config = dict(
    bias='qkv',
    warmup_steps=102,
    schedule='wsd',
)
Each number is 128 + 24 x the weight over its row's rms, rounded and kept within 0 to 255. Layers, rows and columns count from 0. Numbers have three digits each. The size before them is the row's rms in percent of the matrix's.

# k: layer 7 attention key, 128x256, rms 0.169, rows 66-121, columns 96-127
# q: layer 7 attention query, 256x256, rms 0.173, rows 67-122,195-250, columns 96-127
k66 093:141058131129105105113106114136124110136131085133133140139108135103123132084166135106124157175141
q67 089:108150111145156132087123126161131147134127125116123154151116153117127131130169151160121156085140
q195 100:115127131135181109117092146136164141138137149157112103150111127161164103117164143165101150128107
k67 105:130176152134122122183114121140140114096110118194137131130156115127154103124111107120134097164115
q68 093:120132149107158130131100130068117078134131146144118130107139142095129093145143129136155102103119
q196 102:122113149093137156148152127117087127124093124120154084107127141125130137127110115164099177139127
k68 106:149124138140114139101105096131102137136137125150133135127122089161077148113160127123134123145122
q69 088:071118123086135083162106134144124107084129150137072108117123157172101117103119120154138133143120
q197 099:163144130149124150139129163114113123189106124110119117119128089123138126105143146143105135160140
k69 103:152141140115112129109151134153119179120126133124127142099172111110148105090102155127073153125059
q70 095:140145110133160125146113134114135158129116154170162124145132144108147117139100102108081093136147
q198 116:172133082169151122127124144149139077118168106106122131104162127107144135098094091152178130152144
k70 102:089164129154116138070163129114150133186126068121146132111123117098123122104126129141170174099102
q71 083:155135128094149189182114126123129157113114137160151151106114103152104145105093135146130142133097
q199 099:177157123190110131139123105156144110137099160163150099161093127133084097140159099120150117136122
k71 090:103102127154164104084154135073131100132147125111107119146162111137130112139154139098158093136145
q72 104:147117112123129177130102115179094158151116116159098141149164119099118113088082139124106152125149
q200 100:165112099126142108147088108140124175108156104146133121166139137129117103101135107137137113137150
k72 104:131110094156122111136159161075152096051144110134128130138141110113137117157133157144148183140099
q73 100:113164123123110090086124109146146134114107107137154136116141153151129111126073104139141059080166
q201 102:077153110112160149128137119149099141097097154137064151134168145109140123125096120135117134128108
k73 092:128146130135084153086141080119170143121154158125113097171131078161114124129101111114148140169145
q74 088:114120174083128112137117148118148154127109106160092095112106107196128118093106148155112163133126
q202 103:125156111152141133132102105170153187125114109133101120170115135098136120115144137145144170168121
k74 095:128154133120065104121132079112121118132122115121133083112087133141133146085157121129112118129143
q75 094:131108139102146111113113115130122119143115172126100143160160102171121090138103127160119143132120
q203 101:091122129137138152117142129110153085145118131118117114109125121128077096129117080139112107128115
k75 100:108105099124124105139117086113091167126129151139111112114107105089106115153118137161104160149149
q76 089:074149120162130147149117124121116148126132137136117140129090152134127110117103137120157195149133
q204 099:121150112123105145116079138154174177092147149130125131138141137119140127133134123175119110118158
k76 092:167133156108140120157151121105103101131095133104127161122130176121122142129148115125100112130159
q77 091:120179158132086140157139122107102135138112123104163164139147128148135125156127142176108054125169
q205 106:129091120132127097104135130104127094118147142138123103120173106102111116146158140090149124129139
k77 097:129169140143175131083110094142167116103113123099146107118098144164092135143082131096094172102088
q78 088:162127121097104119137139143138180078092117165133135075154162133105126131142096091128158107173092
q206 096:160203158121168154135100108180117106123160115081135061098093124156097121095131120131107121143102
k78 099:124132123099129102174119168146120082129113099152160103124149094122134094139172151153101117137102
q79 094:086158077156092103081132147138105117141117132141163103119142134171167160074086147128137170128146
q207 101:099111104124126140105146153087130125125116124130124170134114110116144113111145116092143149153143
k79 100:099129108108107139135106119113106135111085122052164128165106138096110138151081145143112123138140
q80 092:134171142154100118138100134153151118086167143138165141148124153097129126100152116110154126090150
q208 103:150158105218108109102145118178144145160126152101134117114130131149115121126050133157121074111160
k80 110:139137088141148161084182109113151138108153133160111080060071131159112117132098161166123153130147
q81 096:084113146134118136145114164088157174155124182105121108186099151132149166089122154105146186145124
q209 101:157083104093128088152071144147094109107139123119108133162143073127129169107143159148130104137131
k81 095:149129125125096122139133119147109109099130095140161156118143098093099124107145114111105097140143
q82 094:146159158153104119085164102123111146114133123097144070124108129136136164167135118144147105062112
q210 110:115170111116104169125196106132147118057115158079110140124128131121121136133131118137102133113090
k82 100:121135111131124110127121151133083080110150099119121129114156134057132130147144145132126125184134
q83 089:140097091135113144134148143092111139099130163149144139165105128144165099104123132097110179142169
q211 108:175140120095118127122107115175147153135101133168123115116127097115134114063148125131146124128121
k83 098:122167156124116133122152142154168139164097102108130103160111127116120135166133161163099127150098
q84 091:091131162147129116152162116108139147104097132083139083140111151137168107125136103098152079118126
q212 104:163129132092089129107150103083148156100150125082098128117116165127144134155137154202127101115111
k84 092:157134131142145114116128128137082122128164123169119126103124151117135112125127100115110133130129
q85 089:120151124113104174172101110149123110113117158152146145107126162130104083097112160148114112195074
q213 107:135129102134146115162124107155130167114080138136123165132133139168132113132074135166145144141193
k85 097:113121129128139153108163089143110128128134146164125129119116131112155111110143123117107162121097
q86 094:140123114113147121126178127121100129106129173112099096109126119137136171084121141115103108136091
q214 103:162112125107142133092092077158140151163155138146133184135126130133149141144107133134138141151157
k86 106:149183116123117135138105109123133087142140117130119133182090132124102120180105082092118155105115
q87 093:135116128125134103090143082130119134116152151162156113155102162089121108092109114127122100159134
q215 115:127107148128144154090164156166164103144140124100135110124100062108112113139136113135132079168069
k87 101:095138129145144133110116129117117110120135129138161128113133129149124172134097139115093114163131
q88 093:090163084156101128172115117095130090090156128108112149152126146094150155139116104145097099148132
q216 096:123125121116164093131109148145111137148145123142145112141122135087150156106134092129093111099097
k88 097:156125156077108137147147186131124131122085119161129112081135120147133111100133118146154124130191
q89 095:133129104121103170105111105076162133108144113121093101115124182155118141156118137123116152136130
q217 099:114079108145165143125073114117117124137146118128123148124127088102165101138139096138148128127147
k89 108:081157133115125054108119126144126121134116123125126121166156103106157121130130115126157092172133
q90 094:129149141163105135116168104129137106130107113105132126135151104116116122130141101116128086137075
q218 107:170133145110109104150135164177095144159138127159140115126121121116133124133154078130144107118106
k90 095:128129167150124156092113146085106140118116106118123061152153078103099124143132120163137162111169
q91 086:124111097140080136154133125147114137080084142116124156104147139161144095121122128133148140109134
q219 113:111098159145155096153129139138154132120158125149117117158159124093169117116110158129137146117155
k91 104:129189152130172182093133103126156107122102143134101137111136148110140115116099166124111118116113
q92 087:141111148126127122204133127137127111110125126125154105082110105122126115122146115065123097107106
q220 105:100111112118120124113168123059147154123090130161143126138129139131097101149131076096149132152134
k92 096:100126106131150108107103117154109105105173095146117114135134120121139166148123111133107130110091
q93 096:089120127135110161102147106146114085174117092122086121111103088088130109129086130109113130164152
q221 102:119123154122117128129091151093106141124147107146130143078135106125167134113144160169112142140136
k93 101:082164148101169146145097154119092136108137141084162130157154154119098127159094144162146109170095
q94 100:153110102110111097151141146120119156159135136091136113111140104124138106126115124102148139140167
q222 100:158158140138104103128106099129162112119097121129140144138157120078098090075123152104112148112133
k94 099:139080165104130165126139115170105110102136119139141151148136127122147165097096125134122101130133
q95 090:119125158117176126162110141153154112181134133112084117119149127098156132110118126126152137159128
q223 106:146118100164166114133098088136122104141163132161088132110110115124143120167115133141114102105132
k95 103:103139111090118087127165094131107151104087117132144148132107135099148126173126138092113075089166
q96 102:140171126126134109193129139130156170102120140127079164166108149106120100076158162112119183115142
q224 106:157152125140141123161170154109131142152145125138168187145114113134164093109112123159133126132136
k96 103:115085111044131139095161154104120133066093150125124092101129137109118133110128132169104137153116
q97 099:125115151093127123071120088174065120145155096117116131134141153109110076141127100111137134114122
q225 110:096116150100092170094153140120117113104126151102136131116106112169112111105091108119103114133142
k97 096:171118155114104132123140154138141108140108122107120124117164166100082104125122122133080117129100
q98 094:134144103105124098113114123147177106123121117134140158097138136111114098157114159123130115183161
q226 107:117182118133112158136134163123159132122145087147156102108105114125112117153128078137143059120110
k98 090:124172101125134190115097100141110143121079142166146102149083147126099157115111131130131101119092
q99 098:140152137158143106167110128140116168136113152194167129114131147121125126057125143120150138130123
q227 101:178125139139124137158150140133169134104136121105086141103117141128147109141146119153124117109135
k99 102:120114129099132119118128154155140137075132172065120099087153123140129117122068132166103130159133
q100 095:100135129121147148121178136121107161155133135112142090158132132150152168142108108147129160138110
q228 107:144110137117126129150138148108117142153115087089136145099120134119120118127115096150135168126126
k100 098:186179120169154159136094096126131113122110115151165138099117119076087143109118145126170125159123
q101 101:136126122130110182079118133166158110132115104111125169137111115142119102147128106112133173101118
q229 100:151119102122144118116098184174117157096118144119078133113177145090131122103083140114183139148150
k101 102:079140143121126107162120096123093129142135138137145078148115111145150138129152134138135112142140
q102 101:107185169144156130145109127090123110100132139121184106109122138142141110199099114131136109119122
q230 096:126146085116152143149104140090101128143146137121109154151147092132132114165095136157114134130143
k102 096:178105120137111097140120127170139163188086104101064147113129129133152113108151130162104141134125
q103 096:138153165129131122152103143116127138150110092148118117131147113104123143093134109101148142134114
q231 110:156128115134109151124144106125126107117073131142123117160133099095181169138159144109122139136109
k103 098:102111088124112157115144145141109134131147174141152150144176120154096136122155138144110137102147
q104 096:108137106153121124075096112145141102140130143153118124128113133144165127135107148121126140164131
q232 108:113113168146133125179118162129054173143121120113140148104080168086127129144116120150130064137115
k104 107:155142149106148118116079121128109155150154101099102143135094107073114130110149094133163141161139
q105 090:146128100115125144128165088146144123128105159165112120125139098142148109117165078147157135136169
q233 112:108115091130164105132153124145165133166156133144064172200155122137163131159140141105123093130177
k105 101:131136151145125084149099134190140139104131103130126136114133139171141138145100139106139120108134
q106 092:117152124144118122140128101110142120090157109180164124117141145144122129128118118112118134100121
q234 104:097094099105095129131121084114159144120161115152153130114118152145115113167137119155117160143085
k106 100:119122132138148106157105132114117135114129158132124120146099136132117116111163089138160153158129
q107 089:144088118169140154166144132078145082133160139124128110162098151116165138113146172146110158170121
q235 104:151093121079109127142133111126117158112115124160130128145116124142123154137122142132146120173135
k107 101:157155124108132142101128140185099136152076126121127130111108146140104112137127139073123127130139
q108 099:135125120087140139122151139117104153140115121133144101119105096148135135122126170112096097143121
q236 106:108136087159135122126124132101110136124141139129122127134117132109113132142092119149105122173151
k108 098:094103150171120165112101141133126131088142145112118166149145132156139113123151153117109154091173
q109 100:134126127102164144102124093129176118125121085092172119153146114147094143166129127138129130110171
q237 106:068132107151118119126114140120074097102106120148135111117136150137143140144115142138085070108135
k109 102:164147160136080105118148131128131108143157160159108152076158191083144131139139124116131117105113
q110 088:174114101064165126126138134118125144206140121109109130102136132113114102115110136126146103149115
q238 099:153205128094153140150134110153144083182111139127119142163085157145108134125144160108113160110142
k110 098:103124136126099134155115117150121145079133103075144110139107143124090148121123132144157149159110
q111 090:093105087122146160132154118177107171130124132112108146154128138138167130131135139145145146164159
q239 109:126108114134111131128167087116161123132103132109145094143164143134136129136145119111141128129107
k111 102:108190120116110103147101157113113101149106087145178122138133135126108125096144140089117130103169
q112 082:132115127091110126154110118136205120185166130123136164134104116090118093129148139099160178124107
q240 104:123121112108138132155080126163126078130120140145113123130168130135148131122117141145130103100159
k112 094:123142141114153116122127110124101195113105092127077117060137104125117132169136096136100129091147
q113 094:116140150101106111127139143106130141165149122097104117100135141154142111122142174152096117140112
q241 105:095145106144169125147119130084161128136138151115104147166151150165130143121121110115112131150112
k113 096:114078105125149143090093132104131105115130128124133080178116118090105185158095129146138121135159
q114 093:170137139145116113144150133129141111176166116126126140077102089140142123125125083139105078149141
q242 107:134148168152163105154160155136112134158104176123136142116150151109131071132091115113103144140140
k114 100:112126128107134130067117141115102156171164123098138138109155122136124142104119159123141159132103
q115 093:146104149116124134139103162144137135135111110123139154077174125124115098131112127090127181161095
q243 111:133119092094107112147130120169147124142189114145119157120148108122127137129144135131146128118144
k115 096:086139109130112086128144092113140123133117180141138139130118114121131147156119097098145131135133
q116 096:097142158123153137099148129143182133149145119147135088153123102124176100136160118140158085085138
q244 097:152105121112099154118111146092154161134127111159091167136160120100153102137108139123121125172155
k116 094:150131138124118092111120129083156137127157111122138143090097157113117157154172147130116123121097
q117 088:120128122127170149120133075120130123135119144116156135167098124093122169138089114171163200111152
q245 100:103091133169123148098136091098159101174126121089122132141120130081127114175125169107148134135106
k117 100:124165115185183111130139129131085104151167136100122172162115144157093128090149148109083098136129
q118 093:142121084124126122138112151171118104129103159157138114138131170107116093099114157132168112120145
q246 107:134145150099136138159120112175141105140120136114130134125169145109053108146144089138116140123095
k118 098:093071113130137119125156097135067103090148111146131111123147082120166138169126124108104128128097
q119 089:126153163090152151153186145183131116135129147148160123117162123107120129118085154120112131108121
q247 090:159126136134153142127138134160106136138124121126104144136089142131173168111104120135108121147109
k119 092:111144103132106116087101109083130138104127125089096105130148120152152131153118114141170126135134
q120 096:139097157131138160155129147104068135126129122153121133072094111174133115147113117132103146093139
q248 107:143127119162126112108102161184144126098111145139113130144123168132096123061125140119132118151090
k120 101:150145159121150088080155111124188111115130118138164117170162126108134140103139121104114148117121
q121 090:117101155125109142140116133139138129120137137154141099086135104169100122143120108156134118103119
q249 096:107147110109084109137128109112112158115134179131114135125141166144119180168117079143142144108119
k121 094:144138109124088093152129107122128113098121107118139123124136133127129137181093094105106154125136
q122 088:074121099112119139089117141143142135128109114123174122082116132126107078132114092161105166142111
q250 097:151120131160091152138104128111138138140147110139118100134083125236128140168150113126143154128128